From a checkpoint of a small transformer trained on Wikipedia: vocabulary 50257.
Each number is 500 + 40 x the weight over the matrix's rms, rounded and kept within 0 to 999. Layers, rows and columns count from 0. Numbers have three digits each.

# layer 2 attention query, 768x768, rms 0.0244, rows 0-42,96-138,192-234,288-330, columns 256-319
533497521522437516498502509512494506498462506462521525490442440516484507471487494462466528438473563525511512544498562558494449514504505523510498484485507550526530479495502482527529508511563538
427468493539505536486434517514470551477516455478488529518523560477455452520486527488473450449511527484445554491512497477494465513478399534470465512517547477503508520512501490527555511504534513
442504512439445461462486570475516483522515463527500430495503510511565479526510517505513463458549499500544497464469497532533531457503524449557540446535535539493471519484535515495495481544499453
487525433486503488551498535534524550495515448428582560523514488524501503541464502508472493503502430501504497483533550496546520490545538482455551511512547596509501495545513446462561532418531438
508527512519495563526523465504574531473475501449503469451463535478504422494454550499488604523446455473467511536486493475506469550542497477492509554515505540557532486485494481488553496397515501
423516428477479551537458580511494468521472538448542512471547534529462569517514453510453488510455521556563473536418488495554498487503528463536521511422506497475535511504559452557568546491570476
551537501522488493518390482531502520505454485528525519476508547482456486544519569437429544395429526431469489452525474514460458465442466539485538470545501492464534531420507493487557470514527478
467525458537522525513476444505452528530425539553499544510531486435470472478503525535611504492442554510436546525534510464551509506479443504525549509473523484474494507443562483540569495503584509
515498473431594534518482509503524466505491529549494490514546507554519504451496490558523532506528458542478494445437550464506501511498418529525457464531503430485498492503543455534550458560403608
514504526512418535534482502537467533469514480502541520502530482480465508506525501510535566465453531469529464487494503489464540506464478457510604437487448579533495549487505559454492542514529578
513535530508530539467468525528497564498461545568518447437492523507431503495472539473470558510534451545588565475534494495479481509495477492503500498517473609520524475476556529537562543539469466
499539539530460457528531532500546471485557464479616474546490474490503480552480520475469524502471454482542511540576503502536442553505526480555525502484493545490529516459487484412497507379482472
454523511461543522580485523503491524478467507441577456513430404492528442480468525532496506536539471503428515477489555495498459464461543495493523500495562488505530502496499544400475511521433532
512510541439474449499466478534491557449490467488503533462527550493555504534533532437507544459517469515515532470462538464472429474501472499522547549509497454475496456449507491486510471502500525
512440454502513492515501522468516497443442548586436468518445483523457474507500500499552434494453537495535433504461495499538495462486429482486407447494441469441507488509460525562452487500481504
536512497493467445514463488519486519449469547541489479509531528512473485436462524547444532501493439515463534568523516486499587495435483452521515508517488493494523458502443465542466515523441484
480580439472505535464510555504489566485478571514433528490444486518550463517500497506494529504445510468559476521490547503543500516464500449421492530547494534557522511523500464476525555537565493
534500476428524530444452564452502439484534494496488480533536513538477546548516550461482438440577494503440516508501430470509483490531515462493455543547586461569492509498520506489455466440524440
469526489448564543497526488522574456521426499504452509544516485572489502553563574545536467456512555468536518515463454488515577479563512544608442472432521534511517473508459553405534502508493501
476538501447504524501504508504477538475431431502527581518419507480578519487528498453417499508522480440552534480444476530465441506552498487551485468497479459406502482507527480494443479474517521
529533474476451541491485466450374487473491399517529531478505433471501558423459549440462503470569479513532439559497577447465467501449489497554506414515465483450507504530491503420524523519528487
502530476467493435485522421509484514510445509587487478466485460474521534515520562504507509446515438473515504470522518537543530497514467459442536557521442486467498434511515527529517479452543536
450508522482480465498352571487514463406425567558523550495495467481505480478449507473532520518508553519526477506511516552488455497510420510454488511545454449483555555481519485533467441433498480
436506493515547505470478501482464497512543513475472478410511466417531520556514504442543513499535544443548517404542466503514525493485471492461536464438515456523512462485519486481520562514500484
593533511508498505526533498454509520502497409526439475469538488538513460466455484544532516459536502467518566458527529482519514467550481447455490484505437484546479561464486455527469454513593483
472468471558507464499467484421489504488526540524469493525425452436510480502453520482464502480496493514508484427500594516505583519466487485504520508490562474473558504462494522598512519561559511
502423455541488406518526504525519490509487469455551433479516502503521532518507544482518405533468562483471468483541477527517453461486512583524514483460476523519561462495472441509464537490504488
519487531451511462511402434459500494563526473430569482530562543532478530478562504501468509515540446520511504470475449460433478511480505442488463526383526512567468482571518542460387523508498531
505516492489451462551421456488491461562558575561529455559508503503485525489477526566500440504531472522565499503457494624545552508518456564501454415518500492593497563519498462542445553510489524
508519448456562499536393511527479511476548541547468480441543544430503504533487524514503462441504513472536536520510526574503513547583558578481456546577421518480444470545587499547516412463581525
483473520492510497485465458514475418457496552485471445469517459452512477486496489514534481541548470500504550494462485477436476497389475453421489548499485441476489557549531500554390461536462479
518385496492474488513473517411468478446501505478516501451445481525443489486473514468503501452472504485476484516542443440512537483487482542449460525466454444487500539430495572515559450541490566
467523523520447450515477481514501423503515520444523512436531490482496526469451506552481454485454472555507529460489443552578449558557513536481440526515476473540506482531486512452526524459541518
508535508503497542520564499597485612457492528463443504470472469525499499510497514528562532483457509522498529535439464470520499483530503553523558466480487561510497525503515513563519450505532520
519515466424482473486528471468472485472502461489483473615552552484466545521499433469521419564424568456478454442516526525461490553501507469485533422552518533511436443485511467480461445516486468
492514466500514431468448503524468516554496471604559490498504482519459485430481485480517537560508504458464494543491433505477509497496503552512509514473473596441471470466453473422488467446423511
445493443507472463508516505461523492453434474513479497480578561493564522525555468565484509531539574481479486511544485530539501460491487512514568496503544549575483429475495434527473534491506533
468462497525538456550509555482542515506462588593532484555473481515459544561518493440505523472467453539516567453541551536496477555500461457496464487427465555446465510475517444499457465420521461
547531437517547447531527465490477553482522490582462503552415525569444476506535494506463455523466465545437498456497472518570514522467548508471466448520533492471496584433443437451401507467523538
475448519569559496518503495464449447494513604601476500512536432530467602522490493471478506502404509452483474455463451534490436498533523469421459498511479475559557484521563504555540533496430493
443557435490444479493462551497444524542476465478519475511485486516543431587529403468468490498508565491537420411549495509437484458500520526551549523500559551483567464478541504486503554509547523
536464507589516496477497524457530483459495480535428446515536546465491462508574459517505427498486468468524513485506473557532510514462496506531432428508477537514500501528446507504457531466502502
536473540459484515514482473448545536502486460540398485486549506541440496459481479496508478487431514481502557450505531508515552442526493488475476511491504463525533514471511516475480546575504483
464546451552460484524492493563453530498472460439490554523475481480431470457560524486511540500529504527604500552534544480488535499507467523558503439502533558552497549557450486474553574520541495
533426538487475532474464472449490456510540517476429506463565492483442489503543466437493452495554467477533450533504476540466511488517499516469485555522491464509473508558499522471514546583487552
460501497454439434506494509504548485575537492541499478437539442542535466480464479501432433477527459464488476466436489544493484504471554468492472500517523526551493517497595520509548590455475495
496590528433452470514445523517511485489553523518538489562478501478488464491470509443443542516475437507537473503541537544508498444445514511477449539471512525544442509477505479449488527487469551
506519505524521571456552503637521513470471427487517504550541494491493548522505536433528581521446530457501516452492428545549504460506523510495509535464562527496472461523526436518497539471443526
437522492520435534490540479547488473545498512495539485409565514538437511478528479454461472557506438521500480531432475487428514512502507463436498473492501492432528497494514497438512576518550473
496525504499483515522398493559535436415450520584502493492447524444465537552586582522519526493472521439509534455474438450473485462499512501425511507508466562484487530462492499441489424494489523
521548458444540556569551506476540568498461500484535521491460478472560471455581504467585575568432591496559514494530542538461490505506449534546523494446495506431528473532532481475459482499487525
556444447464539515510542511442463560494441448459489524460487524493556509455520531527507491577498470579461486417471528496470509509540416492474486513470476474523523511532508519490519556620467490
503537537470495564526462465521585500480448480555525504513504436460555519459524463501526516472528535489549475562494546437578451500473525405491475528513499511507506506446513440513510507428550511
538610569483523560517543509626551595531456553467508505540545460456466499482517485481557546474479489486556477487563556563467481501450509507480581484469487616457484495495489537451509511558460468
465584504493532472457496475544552467439552519554566441478497513497520510464512468550537529539457493473604511558477456538466453504532590542545435524543546588494532536470553443457555445500546527
505524433490482477514517508457439579462534446477478486462419520462602467534434513456498533527498519521438515511536527507479528517511443549543490469488521505510514509508436506476532501548510503
453556509513537464577460511523546520461510498476491523480525457508531484536516533487543600528565476561535464459473564493528522491499484433580469549574534492487492503523546506476475534518502501
528478492521511514525597438457481554473521512523521485568498472535525526499535433520536498494491492470517444505492590576500495510503530411498501481497496470467501494517522553570463486516478530
531542479474540504513519528595517603489458540494460500494521537483498502516489481499502554512518481470486513566507509482538472491509432453551568490536444547475492546543501516536476502555519455
453505446531456489487502525606476558497477476536542566536509447477478440434538470507535501446497549551520525470468512483492495490461471498524518487518437524534526483477441476459479498511520484
458550466456513518469482475521499393541473488464543539437486507487473506462534480486512419491518488505463462492523478508525488513515543555522441534486542489503463469541458535529507540473507476
477503519499498521544496456565587429465511476490486528480510421464544469489538570460549520504473511426493576556584451500486476489532522571505519448493499538497450527471528521465476482499533425
524530506507461453503468524485532554438540428490464557511424506513499465541490524454448530534549418449471467549500482469495525508481499514482493484466482574403508488438537456462518433467574484
508493519532517581507550545514423481439462380472458485457450533427460558508440549488454460482621439547497471564522495497525499486515458465537508446460446493521533509464471464410509497535444509
501458462520430532426452459525501507544502470572496457504516461515507495559510480476612493444520539462481463517507465570491550474504569516476569520485489518540470491468490497613470538514482457
496477453492466527521445463561537480413483506517502492520510436495558541471482485433566610574522455416478546477565415502494538519468481548562460509516431493568520474426565464505470426528470538
461483580507504564516520470517477427493532565550519499423582577526490485584529515462505490471583488454548452498446494579498553497461542517483519505454456515528546450482484526495541485454562497
545513462502435502539504499508463495491512477543486509497554487526520449533467513502502534500529490497513526436579493439498458503504460441499521551548452489467509449507544501517542489502552501
489540503507520499543595496514572445528529515470516534539517465495560490451525532487447405559451507473499474492468499463475598479485494444570503545429513479478552489519501460535465487537492412
541502519541478547498478525436534465519537528471493523495457510518517514466531485500552469438514528482528494493490439521487505574515496505565447515481490471487544471543483544559504443515485498
546476544463494496537371491488503466510520544442465472526535573496513495507550514570575470500496482509451492503472429480425529440505513461518487563475572466486520527475543531439407514522478524
506451525542445497558498483477550453530532531531481547470518464446466530514501486478517458461510433500546514491448510597486441445488527469526495450462479464482531511450454477556515424517475522
459505519465610491542448530517549470464567519494460558530506505529435455482411533571485497495496498489485517559454515535478458470507549494462503547565424463493495472576480481482500496526524492
517461516526483462538531506462540506479508464457503466472460442435488505456459420539472506503481448527477482519566572481522579474518438504495524502462481462496553542533469529508463515498468451
480416573489424488447510466466567512464513486450436461485504503477516506480536463469484499449503518491496475536560449527511539561531509539519490579478544476517488471487506527522457443495539447
468416513442500486565444409496514526463490532475465517494543474533484465537483512478487478532522547526453487447452500604555519495513532571502502472502475523526509462489477488464571464479545530
472521489451541476511489503513517527497489526555480535548507428484501427464559457501479489492454519539487545432498519432448479465524504532465487510507531602466525515464496488495489548466537517
547519508512496511468536527481527545494479507396500539620516527559504565470441519473525472527517459483490461471520533526533521495436507438530563470515514552524510481497535527520518434545536511
463542488529480513514472477515495493463463465519487462547498558551549486516521528553402517480526511489412506455510452494500528459536508510503467519499515510433498493497419536456463464461532428
510501548514518498457516479560530447538496485486503573452480474498498438481569523493441488536515546480515491498494506471481512470439497464503533513465531507512517471489502466550473497504562528
535519476506502495485473519473453525505545516607441465554510530454468531520456454452493473433475564603526524499464434429491532508543497520487455405546468518472505496502470489524482492515566562
490485452499459486501463508476460507443534537531533453485471456455492466469513577533410522491555468523494459463542455508539496462531533496489508445453591492506528527444495540470466488547561515
458437591533519558559451447500515474437498548522486480416563518518447520532505422518543465496443438493486491477534499521494561447465547520446459525460494522516550514544551560550546474517479472
489511508532461473497489503492463528511546497473479428486541528459475429552466457469476493450476484524532476467495481535522521485556544559539453510501498549415443432504502482467526436534517429
477439465473467465527422466489556484510522439536461440510516500434454506530511461510509558515488552538540500523523435504465536509452539540531472491506483484497523509552499511548440508525486521
500429464481485467491515474479448505484478510508423517523511460519560546527484479496502535578540527520463514457456443538505518504550537522450529486476514499505478523447449541516517513523510526
480560535523483501529481505579459584494520467533464445432482483477525509471499497479500519443492494542526496511485486475548539501454514489459547530519462506473466508483428461522514559457521498
534502556479503441477463467438459481473500519487493512441535561518496519535447515554452503505505476542518517444497539478519491522508487508495477494509463462546462494486499537473517520580519463
505476548512439406399566537455557496571543426553502515473473490493469492514555495511504433524582474510481515463537460586515521524535519559488581507506499518543526505486580504477500459466531510
536497483481494509505555528522434570518434498492503503541532495483499454498482475502500567478470479545519508505532521515528528485516510530472558488474518471531495459560531418473481512512492522
480590503523485558538450515616470535472472451498522547406448533517538512507498536518501558494517481525524453488449521483534508532492512570470536531423544602508528464425497465549491547427541518
461526486580481617465585529450484491588512558440535524455610474497508486494469389488453528584429450546597445484491504506549570473508489527565451465465530538518518446473488426548523514442531456
445485522548440540507470481501405504457456498586510447505447553501497522546560554486510451479514518441516429450545534591491490493527449546508538428490461451493439454432482456530527405504563498
414504535498529484535538538523449580512496484521466486519461506455499457499452491584532511431447549398531519503499555484507550543501553540566456511548502466586450527540482507524480461540527555
514525548517567464494513496483523497550505501486520509581499511509481504510471416429573448526526474545519485362464525507499548546475505432525498537447513489563436478615524496516494549526412543
514517551409496558503427443534496572549471508447511485535465530503524446538528521553484542489519506499492459520485465472529521476529510496486541528539524508482465505508472473503478520522489481
464525467554459491462515508581476552512458468530413490472493535432516477475491549516485570532447552519462477482498496485484537452504459518494519496541497489460495560492513507454496534511515487
500499435442466527491527526519542495487490494423553492445473510452476476481443488480531552459463513435568488556511495510550525509474506483529519507491445527494496500503499488510519484409475463
464501561408497483492481503549447502556503493478492453447507502518544483448484444434525487424487559510481588485456511550509565523533541495550445474512556427493501527512495586456472476508529521
511500514507495456478528453539514601459451449518509436424560459561486449491486575369514541489491471490424564456442462467479497537558488464619425508545526483497489515510502476475531509532491537
512515420418512476482495542505514441448531509522457565617453464503461532478554541511553432475511484551474440519495531475513495499519485471465483562552470503495505509510536479546478472577414466
436458498554439536544478468514516576488474560495338551496498546535523503520500520498571509442520457528485515581438443483469454518545485516502523496423494504443506509458483472461492475557504546
437504504445521479477498501524562562449494520477465465479451464427499498475533439504498594515466459449580513517447543528452476533504477534479571507455466533476573454495472463461476530516488490
480482520408533501514542497441436470468572483444509462525484467583551526466448470529550473481528423416480481507540510498550486482531547524514491439470489522554485501472397471435568533495537494
429519494530468548561525440488535467531487472472492538472516562621497541491555557440588550549514532483509483493557464469443544475562552463556529470523546490524442479468540486417468473497517512
481500530448541476534546496483543508519440397516533550612493533518527477502532515409486520502524488525506507460523555591510514574577497476523483452550473505534504486492509492501517414481494520
537530497505494543521522550525412483393414416522509583472523510484546585404478487472405559573516460474473516619504515493503472502447431435544482438489429507513557501492409461505503520478425453
538526519496458474497458504496442566595484564480448530506532513473485526491580499479505473430504450470460512556476504620585447537504522524419429489536429457539477475470537507517504491494468498
473494517449458516557432491548507514509456487624512591514487445466473585526491486448538512514485547504562446532474522551483600473453482523500468502499513552519609536486505487478536510435519524
463543584569589481508529444391507488475521485430477505452531446434564500468510494502556447507563482541482478508430499490489502447444509522454526483443528518481565494456471518500441531411534427
579559561437514483518432517512526488469567472519463473522527484502480401568575546527514473475486561494564490516593527519467434526483561429541550569528492539531497535516488503475539475448559506
480425494468534522534536534422542439502535477488413437506492474504544470431468516545502467506582542453503510425435542463524601544446490403475589467503418436429604561522478558476406500542414451
469485521537567485567568502455434446549502498543553510500463545433474496534475557544534460520523544514521490542536476465541494495519542505469505536562532456475516539489549492497589425451483462
538510507621458433520432546465460535604484537482542473551520590514511553438542451547525465555511479484532528507473485418536511497463488466497532519461551470528497386515493515456467444515458542
536502546528534497519465431488485426527581540456487503513542426495551540509472493541548491509595454568523517509506509525540506550493411550473536461467531510599568506490520518589500505556511528
506564462548526512506419459518538542503521412482501548555530503472434486524483459500499463417532538494500499431442485593509447515537460498480560553530467486516440523507500505565459469417558504
512458484524506483547476548432487447486565543493455460562490487431537464540541404552513435496570418519481430436455514463502529506448433542404519475444476507531512542460501498517417567587416532
436534496462485536518476520515584524470444486522486524499440444513519496486522463507533392471517499507487527494495506556511532461478493516498467520445548442490532478494543518527501457477464504
505545545467487414524527492457400499506585520459574466548495488484426476490500555501489455505530523516524503489549549595549518522528514505431464538480473450529538564495516538489564490477466455
550498485447503527505466488541491498428476477497428473552519529541541529483460540471512548482458464544472519467475547540494511540512539536530606433488535468528512470480491512502468588535507449
527422549536506508499463470496480510460519549446488499582509559525471556504460491469432458475531523488484454462515535469454570484531430402491522470528516485495422489477491521493508387488474456
503562501429535506494513483479494475496426417602556538520509483443415483501539465444466511435474520478511542551498541555518459440523501499486567547478463572512515439488452420421496492402514428
438536520569518510475458494542539457485500556465488580460519472579496498537510495606491490569501472546580523437479467494482500467512468509603583474459476506587530478471524471572437456473487517
496522468463549418549508515501473545482481502588521590524452524501427553539530436465548497421467456529504516462404509463494476528491503453468448439504507481506478504510465520437463495540524527
531493524542460473548492555527409431475503562555461539494447521595442494568454531512463550435484456501500495499504465448502484513512594472424402440422514510497531566475531471484460500457510476
483567494455508524445443500498505474487525581527581479428519517493471470519527488510494546508450542474510509504484561490520495437550503528437526507512489482553474541427574421504504492511516565
409509572516422443522483532502496498571523552509532432535538480508531481534493506452444497485470520499590485457554490513479555515473476487557467511534527510504469432463513478528546513415493484
422488508485528489486571475472541495526468548503473456507494479488462550443492462478533513490488524490504439510513528515533494469555525518524508532493510529478479451551491526497487561556572480
452455572499501523499521541486499468560467499500429464521487493444467459551495563534532481490488464528510431513413566466552514464553526518412474490487561449529491465536556527517505505586505481
486526544467475497510531554524506612440480532508548479448527546458498474516483521520499568473475480541533510498551435471469538547536482470540478562504542603543541551434479528498527550432470492
520450497502515453519435523458470419474503551478442569508555470509556473548455486468484416490483565522462470515430534510501504471503444512484485501508508460495463558499473561505505515597494550
420483552420448391455491524477550481592566433570498452451561532571526442479535480529499453483538504501495487506448489578487560476496509531467458476486490442555449485458549494536527567462455474
536527469529520534470511457562515482535433515449521455433529495545470477418459502463532507544494537518455509539543530439516509532501525507546497533475513499465453466497499452547488564453478510
524563579470451484447517542550498562568437530434459488475458478494534462553512502460452505511511557474499508471510501552519446513504461504517570545496464557513490498501547496506495554516492525
532448487553411544521477443449551465540454536446468544428513476545437499508454508424454547534544466587542462508492456500469582543413549528469467509468552502475527462497463459451495512455564465
535454540446527499494381566461553594420508494523488509431512572449474533513547550463487559437517501444476508508517522518518429491500539494433554506563502522537449499481490512487524440519512482
441552489425476508583505497554512474577422534527537494528470526432520455466467508547594515542470515369549531570508550437516572458479485563557552553472552496530548505466520487515561507580506547
544515494458487496515432528451483474494508518508528506497532507499492466456498485484509525472459420468457448470511526491507508479505452476547512502530523474504471518553457553496495502558431503
542525489483508545524522477562562557453468466486525495541518498478545486492473454496465511459553550469538517544482448455477487458454509471507462528531552490530535498517533465534500531474519511
471522502554544501494541472524545547504444466463423531505526515526511552491531498513517500522557493502588452475486517527481476529475587505537504508464505529521481506457549483452517486466470496
549483527470458544460521563529482473467503475540632464552483418508454484510455499495497516479503538500528516472574518546516483441545539526545560536506499506509500458487512452456448504454505476
508465517514456474506451478527506568478517454499421425489428510438540439468481465430456497479527449519491530485521509539601431499498502565475464503499530450546535507519501526405489473513479525
453473469521524492531494502512454464412399501507517410512562478533534512440495520452555532549478437500534533437532520441463552498454423549543500526550503496484468508474575515465526506540489512
601537409400494478547533538472473507438524545476444427524512481533473488441487491474505490458492547510486470494525511488442578545450455481482517525505383513476512490524555525569465496546507509
451530455516473482543498508566493558501441513482377525491468458488483528538456552484490515470472460419471508502455468491528518551448424539533552558471486493523524458470524496516480534566510449
517566483523540507542464502540504516494513512481510498488491462506513457445527519471470578557524533495521517531497521432514444535525544464473594570482519504525537465547547525521511480495548505
469417532491454521479452474469484506436489484473520502481457549498498544474511456458516491505485477488489423469519449477575480447573470565503449536477569508580466474498467528494518502497530512
513497569434452576432555486501583581509431506536507484447516458576469460483619526533511447547531565458522538460560467461420501478499543501527464510446533474461477479540486586488503493479501528
553517460460544562486476487559504503457472496547495555451475441564500475470549554470454523517496502431520490426501504475478527503491516481500466473518518468439435463542441515525520495433455513
585429445538497525539521558523443512520498533553532633461523516433528517434503544510488462590597453518531508506559558451469499517563441419566505484488455494557512476438492534489461514531427467
519497513492441503440488479488459527556470579554482478491538503523474474470471497508529437464492482474564450481536509601558538523575523511472503525487447476568446514489533469521489479514596384
451519480523450461557405480529492542411496555581526528497502484513485535511507507454538525486462496519477498485498541443522496536527517539491573563480525580543561508509567491431529494495578493
471472558510507497457492495481570458442551575463523480425523489529490468570476507503505528493532556452495472481467463541509493492502455531448512444458472510547480446566506472461545506465482555
608506522504574574553407448551481485420460414500473423509586401550479454522491439456547514464513467470510513437566529503520498484530473459539552554531428510487456463528529473504505512517557539
546475513587534576498510606468564495554584521548526506468458553455567472527487500479518472489554494544529454506397459483546576523527537439493569452536430456473505490551484456561456544539527538
480439558453513495512523469500461515471556513565526541439483473519506481492513455514481491476453432545549513554504507472498503459464514549474489507523526497546503543530551549517549541553488521
494524538535500510584469527484513518612548559460441560546585520560549565489546523528536602565513448443483596502531531486469519504456500442435517488516497555516443427539489489472480538434482501
460438511537470469481477419459478492481553539510539448534507534487504514498444521547518439520511508534537508438463540530549502492506500514522533482475426547514586532554482481502478451446525504
460482453432480471517469517457546469471596446568506517502549485466476505513472524474474449435454507495496512517442461520568469474602562485488533478592497522486509509524527479496503492554475520
512555555502477448547476496513541514497537467510488438496505435466568502497494480549466435456528464522508479439495516478461568521433478425392540449423471476478531515554469569522407532557453461
534455497485553472540546426479485419568493449467419510559441502546510446485465519508462427556493497512538514522453528554506484490468508471540499536490457520484505492489492488561486484531501504
518549539446473431501478444490512415524575478486565485436546488480473480509453521498455462517458474521501531519503510549530467490554547553529463543493563505543535530503436569473568441514450506
492472496499460506434504429551551572437452451511442521498495520512531494448501489543506606532479500497519468553475570526503553441467524551528572472486479550503476494466516482462487483525525534
485468528520458536571539538530534477504514544473469577646502567467457454511465485511436432501477495461479494493486505470505532519473494505517544462452460459532466507417493565532557390535432483
469544465517466556485480438558474480514506461538552522503488429522520460568522476487452577525545471545473495429574497520496412433487520496520467469497478484525461447505453449441520531472549463
482516468508554550500478547485624552538522409479492527496493455522492482500549393566487508474533449438538465569578476517527442502524509526471536434468559504513522506497485528575494441463452521
483501475468496445461536490481536507487536519534569490499459461458458513521532437448473536466474420545464579417469528519461502486553481468506491483503510428439466518447430551482512531471472539
508502515550454465471494537472470446434494543497519498443477476500462444455498545502396434506528492526390521448552480495566508549497565480540450474525480531452544508479462510457439487490563499
514498517497500527492508487485511542510540570537483519489503453528454536487483462500460520506412473418491473472466466536532505467456429478507525533514453486559565486506544489478564488496463487
428503515475431494481452439531496488511480505585471486535605546556446432496554449457528544423494503509503489440462528521509537542515498573479489471446509517529516464500529554472470507478536483
519491515502496531531510492474577502454492564488473466486524467483475511524442514546553448455501542579529527523571460513545488483496502538539422515495527476462489504508539487551539465511560501
497477510440455554515467548437496477540429516497476502567508461470507505509456493504480427491454539518510489481461513514438542473531428553513544492486498547495487457441471519481450505559447543
# layer 2 attention key, 192x768, rms 0.0233, rows 0-41, columns 256-319
503484504473551531501495484479500541455497469574454543510551479565498553523553435495519526531486546559479431474520475483524492476496509548490528442482516497567517487511509451508445483539446535
524486396564451505447458589519470508505527447517592472477512514488483485529576498416470457548520528492525497454453519512477496432525497466512536517468493431557501486512538469513530528496450526
517541472559488471560518461444575425558498508493545458440461481489511468477502494551497486511504496440444502444487561476531515523504490480403578578560487552495514538519499491431498472532496541
448494554492452559487498411480475488504436558476476468483534495508465445485569437487536491508464499469529483476439509567520491489464481546483502539566481501488548502473522492453469490432527496
521480575500488515390478567513447617574528525502467478496476547472487466499547593461572501495513474519450508556535498517467535399526457565521584453513532524528532531542495549505518483532510474
533456525466496555437414495545436490485489527514531594509503464474554463491500436535588502515463528575490491398388495496572497491594508534535600555411456530566431541487552458489427525444520503
428500502540422517474536515471456525502498509454483466500521456535511434588447417464524478507418505529402500483494526539471405489499569476519506512506512498528443517532486464506431569567476514
520441467452478535483546459483534499483505444552541511480463439488537547509521412446515500474495572543466560488511537554479547493490515479483553535506468481495467511468477520467572505513513500
542466464442478426462547504498453503464514519453547572428527487479485563509475443511509510464531535535504519528496505481498477450500459479533458476509600517455431452546534518500478497493478417
478532586494526533493539442493457508520499472456508503432472443491472512492450475472475523542450522505566481484484508507435465494466446574489569513488462458488462476554510531455496512536510487
455505568423486441448464463437528450490527519531523461486492496453487512539505581423531496480537518520566483504596515431492568517489441553476595516422532486531544465501541538541554516543502517
441521497516493460504576454501523530539498489453429489492510489543551457501556490511507511474566482557460495541529470477526434532468523526522539466516520561566527479510498417516463542442463449
510506497477545456505525583470534539453489514492467434504528534485481455524539467489479502478502529537491505488460466492464543483528524509520508576506424503455526465496523604477464465545521494
432452408496444467505560516487517519541552469494516554481490435574506478520489512463496523478549507527502468478520528491455516528520509590504487490465508455525516483547457572574446474531497487
439502474551515513552538547484595449585498456446488460456546550555518534514508519517506462493516424443459511468519516517536414563511515459507472509522485491500627509422457478457493491417534520
463459501488455503443500521484501457612543514460508492571486539488519577554467588464426497489541467480516493517539489494501461470495485596514496457485523490535556482516428672482512466533487512
563474518503493464495474498480567493519522498513466512474489502510521468483526476520555507535537483521468533548525517444482516517521520521492544501469456512514483439516496576566508488567462493
517501506495471476417501468498501469536496463465567562474463446441494544507543481517491481519434583473501540481472519464473510544542511470478590521436488548434554510491529501518425447494456465
425514546465533590527491431452551417391516450536491434501502456490509487540491547514455519431517473499532452484506494442409519543498508528477492412479551461585565512527496487419489528494505496
513503494489470503454563489486470607457535540496489501479470496518478485471508467579582560534504494528472533468537557464490499430482470532431541489444483519567516540531519523540480453499473508
539500479512482507438450461461441511514509476501543520428498488406542541452547497519518499551569492437568482420524519457510428494435498491484468474515472522535429524641504524499434482463472502
429503528482562451486559493467467561551475553586446498495520525491496520559492478540513558450528604483522524505528510552547501449539506487454534438545554474520466474529493489486499530525437439
568403488477454474470473559545526565506511463485498545466529546562478570437460445479563588463481575496437513513546508528488545538496422474505507453467540486529518531492527513597471466509438578
517526517452501512600481418494503464575449497508493506478558440455503573516504429519440464502474493617439483553462469464524492460487476513550513535538441530554503441514523434437464535518519416
528505522443459524528433486491521435507608474441475526468569444546551543555597520465485541413546460528532545480540468473474461540501554487568496511562447497461485494502508470567483484485546479
544531519541515500518452490521532468465434415479541475544502522500507524518473505490416500513509500501496508509494495502479525530578550414411428393446458504479557488435481506447498533501510493
496471465526542519487549618487516473464490445528506484534455466547522492539540530468435459468431477487516521506437532532484548425522505432490422491465462488491527497501497429467525539450478530
519509504468546545538496460489500473466464513479549448498475509588454557462457528512524505545504496534510510505505503436521446551582607511525519485482515466512482475508557505590492505550454500
538457479548480423526522441504460439474497549496460406490543455417509520498563442418569455479479459451492464522471482553443456560550597479525488521479462522469447490478486508433476431521520451
493459440475555472479478496472477518540465390425575548487436437504471513393560497593559498398432405483428483487522550477451455516466516532550600493519506481537436542536454519479494469506490510
492529458453562552495488521540551446486524518517553546439500456468515567533505433575501509480481465478524422543502482492485486467534435476460443470528461441525454572445443503497493445497511546
478550430537449502440529583577503564444576494465534559524569479461486523475537505484479522483501461487471507524469501427511508461447456433448459532517572483511542419554553596482533495465511526
516449499533476511467537531470441462518423479481511464564498507548504564519554471531437493543492495469441472560447492441534477513527544440534536509523502464457480528466496494488443490515495478
503500565453541498514447469474518458505508520461481482523487550436526529474560517441501438479491481493514532489515485490436513480554441480506486439426527438476573508474530487450480466465487560
504558510501517480481460447445449453549441534528493438502458467517491494509534484537482511611532550484517475473596468481536482531499501539481466479465445491529497514497496490477518572509452478
523464517477444470421439552518491502471531480495464435490477530446469525500501514476533544535474479527500503488478523470533513487503453544523590547507441539488509481591493496568431468513479559
510568483495475500537540489492472489471497476553445546582481499453529539435522516445470542500433544512535491509575563505509511526459430492443514562432434445565457504439445510463471477503511430
425490522493476525448516500450510577424487476490435543492482396458457554495444498546536530557449458445441532523512519483540547489504546534555446477519497475493489463476492490585419454467556491
446494520464491520497511552464490478442524509425542493499396483483503501520508585493521526568473421511548525515447558509489574513472460449474408451509494459577454464541482493495513443545483403
456563523483514485521510494472458544495505534431510427545558523549609554592474500489559517585422317429577457454511538491472464509443482442463483574484541443487582453492566456489547536506539480
439498496496470459488537461552429518516500472511494470493511443512526422484506465579579534496362469519506472460502494491446503487547500448472574458561468456538508527506413520606516481501539513
480509452460555518499552589477488539499496493467563480465506548498524510481528442470514482445528545561474513536440475479513504487437539509497500492501465456532525546516569517473511497504511536